Each number is 200 + 40 x the weight over its row's rms, rounded and kept within 0 to 999. Layers, rows and columns count from 0. The size before them is the row's rms in percent of the matrix's.

# layer 2 attention query, 320x160, rms 0.148, rows 156-236, columns 120-159
136,120,231,220,160,193,177,246,167,156,205,220,219,307,202,226,194,251,190,264,262,194,195,221,225,276,262,168,153,250,179,163,225,228,171,180,164,186,227,167,140
137,201,154,279,169,176,242,156,239,194,257,168,215,175,226,99,196,278,223,197,263,214,231,216,163,198,185,146,217,238,255,244,238,171,193,207,229,234,243,159,150
135,232,118,189,146,251,193,207,169,152,189,158,135,275,208,254,221,189,199,167,111,164,195,222,146,185,262,140,204,191,173,193,209,293,204,209,179,193,121,208,169
138,197,209,183,208,229,213,208,258,207,173,233,212,189,123,243,178,147,206,229,124,217,187,162,193,246,219,214,192,220,219,156,181,221,279,170,236,159,214,249,218
074,181,218,182,184,154,188,242,233,238,137,133,187,201,237,178,243,116,189,236,149,214,191,143,237,182,218,245,209,196,158,209,225,211,235,221,194,169,244,223,162
070,165,215,251,197,193,136,224,268,224,125,241,135,203,152,182,158,181,250,134,197,135,138,240,199,211,183,182,234,235,148,243,140,223,245,220,225,228,191,156,212
074,214,171,248,156,181,189,142,171,202,283,226,213,172,193,264,200,178,170,248,102,165,150,185,228,109,210,172,284,220,215,221,220,102,159,190,204,152,201,205,207
085,121,235,282,225,163,172,195,220,200,151,160,240,153,221,247,177,166,155,226,173,221,202,265,264,231,176,127,222,194,157,172,125,212,192,235,286,291,218,145,212
086,255,199,248,271,147,188,165,106,239,217,251,155,152,199,195,239,231,186,277,221,221,193,280,163,209,187,195,224,188,175,222,220,170,210,236,218,224,259,207,170
085,173,173,209,199,192,195,196,129,165,195,189,144,225,176,134,109,185,190,200,235,191,175,215,171,212,161,186,181,166,167,213,196,147,191,236,179,155,246,260,210
097,236,227,171,197,226,237,158,223,164,230,249,152,143,211,188,174,217,121,236,225,224,282,161,213,224,131,185,228,190,278,222,232,241,162,171,190,171,200,159,255
087,267,208,183,245,202,217,168,170,149,244,169,192,235,185,189,172,105,254,220,241,177,185,155,172,185,191,203,203,238,209,202,270,206,247,193,208,203,213,201,160
092,227,132,228,119,167,208,227,211,234,194,248,208,224,164,199,195,147,189,258,234,201,245,242,150,203,158,218,176,196,158,140,234,207,214,198,218,218,181,181,206
073,118,227,227,232,228,213,188,170,183,169,196,149,184,218,166,195,244,181,206,196,166,198,207,230,174,168,193,254,203,198,248,156,230,252,214,211,187,229,210,173
100,244,182,208,185,162,198,240,160,212,206,159,177,191,232,184,62,182,242,239,253,206,186,149,152,207,162,209,157,222,185,125,183,257,168,180,253,200,272,215,261
101,162,247,165,219,176,232,225,162,205,262,238,194,141,136,151,275,178,190,188,229,207,227,219,194,189,250,271,105,150,203,190,275,179,202,171,170,208,195,222,183
098,202,176,190,191,133,228,199,225,215,184,211,259,230,105,265,265,143,165,160,195,207,222,292,185,233,172,170,181,147,215,202,209,220,163,155,166,240,174,183,187
094,158,177,219,125,179,215,215,140,224,178,238,155,251,229,138,179,118,233,252,233,153,238,203,190,236,147,192,234,237,200,221,183,214,241,137,144,244,228,195,238
090,163,133,254,192,233,217,146,176,264,222,118,186,137,170,188,237,137,153,198,138,183,241,250,238,219,222,210,219,285,148,174,214,131,181,182,215,226,225,227,169
084,189,174,158,161,174,292,245,222,178,113,208,231,189,223,237,182,238,178,264,106,196,262,216,118,188,180,169,138,200,227,190,155,225,194,256,199,140,217,192,231
082,191,173,200,211,185,194,221,176,217,183,183,180,220,215,217,140,163,179,155,183,161,203,237,231,178,193,136,237,160,241,150,320,213,156,266,183,238,239,178,137
092,254,176,205,211,192,184,219,278,178,259,247,262,166,242,185,230,178,242,206,229,206,180,160,143,129,262,210,112,226,144,260,233,267,183,250,190,144,226,198,223
099,190,75,197,167,175,165,233,166,246,149,166,197,209,247,194,256,198,216,114,257,179,246,173,209,170,223,210,175,197,170,154,279,135,170,237,277,139,236,172,139
094,167,196,196,221,253,232,216,272,230,205,235,177,228,254,245,268,216,177,155,189,213,149,221,206,233,261,262,188,195,222,200,250,222,204,182,202,201,174,158,182
085,203,210,129,156,206,157,173,187,217,182,214,127,238,197,178,222,208,182,189,202,182,253,197,196,150,95,183,122,230,160,215,191,204,199,206,254,203,166,197,174
099,165,213,250,255,193,226,191,258,198,192,232,305,145,185,201,230,219,208,158,212,198,98,93,172,169,255,211,177,208,298,189,209,209,187,184,210,200,221,245,161
099,238,153,249,253,249,161,186,164,201,227,151,155,240,149,199,218,189,227,217,225,244,119,158,183,155,216,270,229,204,179,163,229,215,207,143,207,184,173,201,193
091,217,259,240,239,222,201,165,164,254,189,203,165,170,207,216,183,179,220,192,142,238,159,258,230,211,190,216,228,210,248,289,190,234,179,224,257,212,195,214,211
091,194,183,189,169,196,173,153,142,124,168,159,295,193,219,186,228,157,226,187,189,148,279,156,228,192,245,135,212,205,166,112,197,161,234,234,168,250,195,205,187
086,255,192,203,268,160,142,197,253,143,195,130,219,250,171,204,122,152,251,174,283,164,172,171,216,206,210,173,288,253,198,119,198,142,197,147,248,211,226,246,120
085,175,177,130,201,248,160,292,236,217,232,147,194,214,260,231,150,203,304,183,179,230,174,204,166,212,187,186,240,252,287,225,182,202,210,189,160,172,188,200,291
091,198,200,194,181,176,210,174,193,264,179,162,225,172,172,166,163,239,170,192,172,246,147,186,166,242,195,202,204,235,208,231,139,152,221,131,202,203,282,118,194
102,180,146,194,176,267,201,150,175,254,227,182,186,157,239,110,105,177,214,262,153,174,217,143,191,108,126,257,214,205,218,113,140,156,186,182,225,205,213,198,241
096,209,232,270,246,169,243,196,251,166,183,197,177,172,172,228,210,246,202,214,135,186,183,151,236,226,192,188,230,208,271,229,170,163,242,189,215,186,166,170,208
097,139,208,236,215,182,167,211,147,217,178,231,267,230,237,221,159,150,227,215,187,182,169,212,162,140,251,192,186,209,177,222,184,180,125,266,163,222,263,203,190
093,228,237,208,241,199,228,204,256,234,234,206,172,167,179,215,169,210,158,194,191,128,159,231,208,238,277,156,139,282,199,160,194,233,224,213,176,234,256,188,170
092,186,245,237,198,178,351,203,210,246,224,202,254,244,204,228,161,190,205,120,207,213,245,164,184,219,170,217,239,230,234,104,191,195,245,140,197,229,249,253,181
083,146,231,273,222,199,226,183,197,145,189,185,221,204,146,139,118,204,199,192,229,263,190,188,228,177,185,114,204,249,230,127,265,207,153,215,212,135,149,112,163
083,192,175,178,230,233,300,131,121,248,203,182,210,157,269,138,255,230,201,217,192,161,204,213,167,186,241,96,185,226,224,181,214,152,222,141,221,213,148,240,239
101,203,179,230,74,164,185,234,104,148,187,199,131,198,155,177,187,162,238,249,220,193,201,212,216,275,270,212,223,198,202,180,172,224,150,270,218,203,143,244,216
094,201,210,200,150,219,196,253,103,117,246,233,94,211,206,243,178,271,270,219,178,280,136,156,204,245,237,266,210,188,170,208,199,235,234,109,240,157,145,202,164
093,106,224,145,232,229,192,167,137,220,169,201,266,227,259,176,168,211,202,151,141,213,213,206,191,209,242,207,157,157,220,151,151,207,212,264,201,164,171,109,165
093,229,182,169,208,180,194,170,230,200,136,154,147,192,211,187,118,236,208,122,167,153,223,270,101,236,177,255,263,218,222,263,200,248,180,267,234,219,205,220,239
087,217,165,230,191,276,161,239,273,244,206,233,159,174,168,209,224,185,158,157,182,192,264,249,190,184,240,200,197,167,201,220,115,204,180,186,233,215,210,198,249
091,196,189,160,227,289,189,203,228,193,264,232,211,239,282,172,123,195,242,150,108,209,188,247,248,232,198,193,184,146,234,203,176,251,200,227,222,243,237,163,175
099,228,179,179,173,231,156,158,217,280,205,184,264,142,171,192,234,129,180,225,173,202,213,205,216,212,221,149,176,198,239,134,191,163,132,157,277,229,237,212,230
100,157,198,216,238,218,153,163,223,178,258,208,214,191,190,236,248,168,209,225,228,206,198,237,263,207,99,148,245,245,242,252,280,146,183,120,214,236,190,149,193
124,200,267,153,353,204,192,257,211,194,169,197,180,151,217,237,226,266,144,214,170,182,216,234,210,174,218,211,165,135,208,196,196,229,184,193,170,157,179,269,236
092,226,232,144,159,169,178,224,245,180,264,200,206,261,182,151,180,193,238,263,228,220,198,163,179,151,277,183,200,175,245,188,223,224,259,182,193,229,187,225,164
098,130,211,237,173,215,177,184,175,217,202,205,154,200,265,204,251,118,234,234,286,112,242,163,263,205,207,251,251,201,168,205,304,165,195,181,145,190,194,199,173
100,200,156,163,146,191,238,274,257,233,287,155,195,148,231,221,248,174,192,213,177,122,157,203,168,157,211,204,207,223,233,138,140,229,272,139,206,165,262,215,220
106,98,161,158,133,167,257,208,230,225,193,163,208,248,201,163,244,177,166,204,224,162,233,203,284,174,224,241,194,178,126,191,178,208,234,223,227,175,227,163,178
094,196,253,177,228,249,160,219,188,236,126,153,202,219,178,143,190,260,154,178,199,246,242,192,179,172,252,335,150,196,200,280,113,241,189,202,182,181,230,215,190
095,175,260,228,207,239,223,287,244,219,127,242,192,165,209,126,169,253,128,186,177,220,236,239,186,159,249,187,182,165,162,278,202,227,224,220,176,182,220,268,178
100,213,146,245,213,182,125,179,234,213,232,147,244,202,159,224,172,192,199,221,207,181,172,151,188,220,206,208,113,181,265,134,194,187,176,226,209,190,258,193,167
099,235,203,234,199,154,168,131,204,220,219,252,258,119,201,136,181,182,211,179,226,190,153,143,171,217,189,222,279,237,125,223,215,181,173,182,153,203,169,247,231
084,261,225,215,159,167,221,184,123,123,196,255,287,144,172,198,188,196,145,254,235,222,231,208,195,238,152,189,141,174,203,162,199,178,167,247,205,230,285,150,238
094,262,210,165,138,210,172,219,238,260,151,187,170,136,102,162,238,174,161,203,207,161,245,281,177,193,169,203,214,183,152,159,141,221,261,159,148,213,169,174,197
089,246,235,213,312,166,220,184,189,220,251,171,112,222,182,178,189,282,168,223,200,170,179,210,155,81,215,188,164,189,224,244,214,237,176,233,211,266,178,187,165
089,174,159,208,174,213,200,269,153,132,217,217,187,260,235,220,267,195,182,206,225,250,268,182,185,234,205,137,203,217,186,226,236,171,208,191,209,239,145,202,181
103,116,162,240,280,175,202,104,271,139,232,191,192,208,202,232,240,188,229,196,172,170,260,220,265,239,233,229,176,222,304,179,213,191,239,286,186,213,221,194,127
093,158,170,245,267,200,290,216,236,225,198,275,191,155,171,201,220,151,183,237,148,182,162,137,179,201,175,241,201,221,192,209,244,228,219,203,218,225,266,241,196
097,145,194,178,229,255,119,123,215,211,184,202,193,142,241,250,130,213,198,151,119,267,165,282,284,235,249,195,194,165,236,220,236,201,234,259,167,165,157,183,193
091,228,196,183,204,234,279,221,146,137,219,221,162,238,251,220,178,237,125,219,182,224,185,197,200,211,222,255,210,270,229,247,224,147,186,238,151,284,144,240,215
085,192,223,253,215,128,160,173,168,206,180,187,188,226,164,260,133,273,130,236,216,242,244,267,218,140,202,214,339,299,223,241,209,227,275,177,204,208,247,241,128
095,195,130,192,223,219,203,154,267,169,186,161,184,328,124,169,236,138,203,189,168,156,219,241,236,194,213,142,192,239,267,230,185,165,225,188,106,223,161,213,118
095,198,198,262,232,152,190,213,240,244,176,75,247,217,231,190,189,129,115,279,298,110,212,213,203,203,161,223,117,193,146,174,220,185,240,202,233,254,187,181,171
096,229,219,176,201,188,196,232,208,183,161,138,261,132,145,124,184,187,125,152,154,253,214,179,183,215,99,145,126,157,217,236,224,269,181,199,255,178,162,205,246
085,203,161,159,203,236,228,276,305,211,210,159,212,171,236,258,235,232,146,236,240,192,186,230,247,284,177,151,219,219,211,208,206,259,201,143,184,175,238,198,197
102,165,112,159,169,185,188,257,260,237,204,136,255,228,168,214,74,123,212,244,132,153,214,237,276,275,148,185,205,246,267,228,269,205,111,223,184,208,251,208,235
102,290,213,224,165,176,211,168,225,241,214,298,157,130,193,203,253,185,236,270,180,191,188,152,174,206,226,141,211,245,240,183,252,253,192,118,159,172,161,171,227
082,131,158,177,197,195,153,229,217,218,233,227,255,160,227,224,217,147,190,232,151,213,155,267,171,198,234,225,148,154,211,224,128,199,137,226,169,228,194,222,188
086,141,265,263,193,199,164,128,170,157,163,150,181,157,305,209,200,188,264,139,226,209,196,202,226,238,298,175,174,149,114,161,203,189,228,258,242,167,194,224,288
088,241,222,186,226,219,256,141,194,113,205,246,287,176,144,219,203,168,150,230,173,237,169,137,196,187,230,173,183,163,183,201,167,118,198,179,164,240,171,131,181
071,194,282,151,218,225,232,193,206,200,137,205,212,121,203,253,227,201,271,153,212,201,168,185,174,189,195,157,142,186,160,168,115,224,242,210,264,138,186,253,219
080,203,169,202,221,212,171,155,177,141,198,199,142,237,193,166,156,173,261,155,229,161,239,229,163,177,202,220,153,180,138,261,158,162,173,255,242,143,199,166,186
089,132,224,245,179,185,226,82,162,173,155,165,210,266,223,211,185,230,104,146,226,187,239,201,170,195,186,250,199,205,111,276,208,176,160,205,172,251,170,177,190
074,185,215,218,221,183,182,146,190,148,166,157,205,224,251,213,184,173,222,227,190,167,210,144,164,156,154,179,155,206,250,202,248,205,186,199,254,197,140,202,225
097,148,255,209,121,275,175,206,159,171,255,167,208,195,224,140,153,128,214,175,193,249,207,159,203,176,171,230,176,157,187,160,56,225,168,238,254,245,144,222,184
094,186,168,240,235,193,198,177,182,289,158,222,171,223,199,241,187,117,214,221,135,263,232,109,151,212,142,192,224,210,199,216,205,151,155,195,219,212,216,245,174
087,209,102,240,244,228,243,219,216,212,221,294,184,173,309,128,146,172,216,179,182,232,167,216,272,233,221,159,231,210,180,257,222,217,208,172,198,200,178,256,211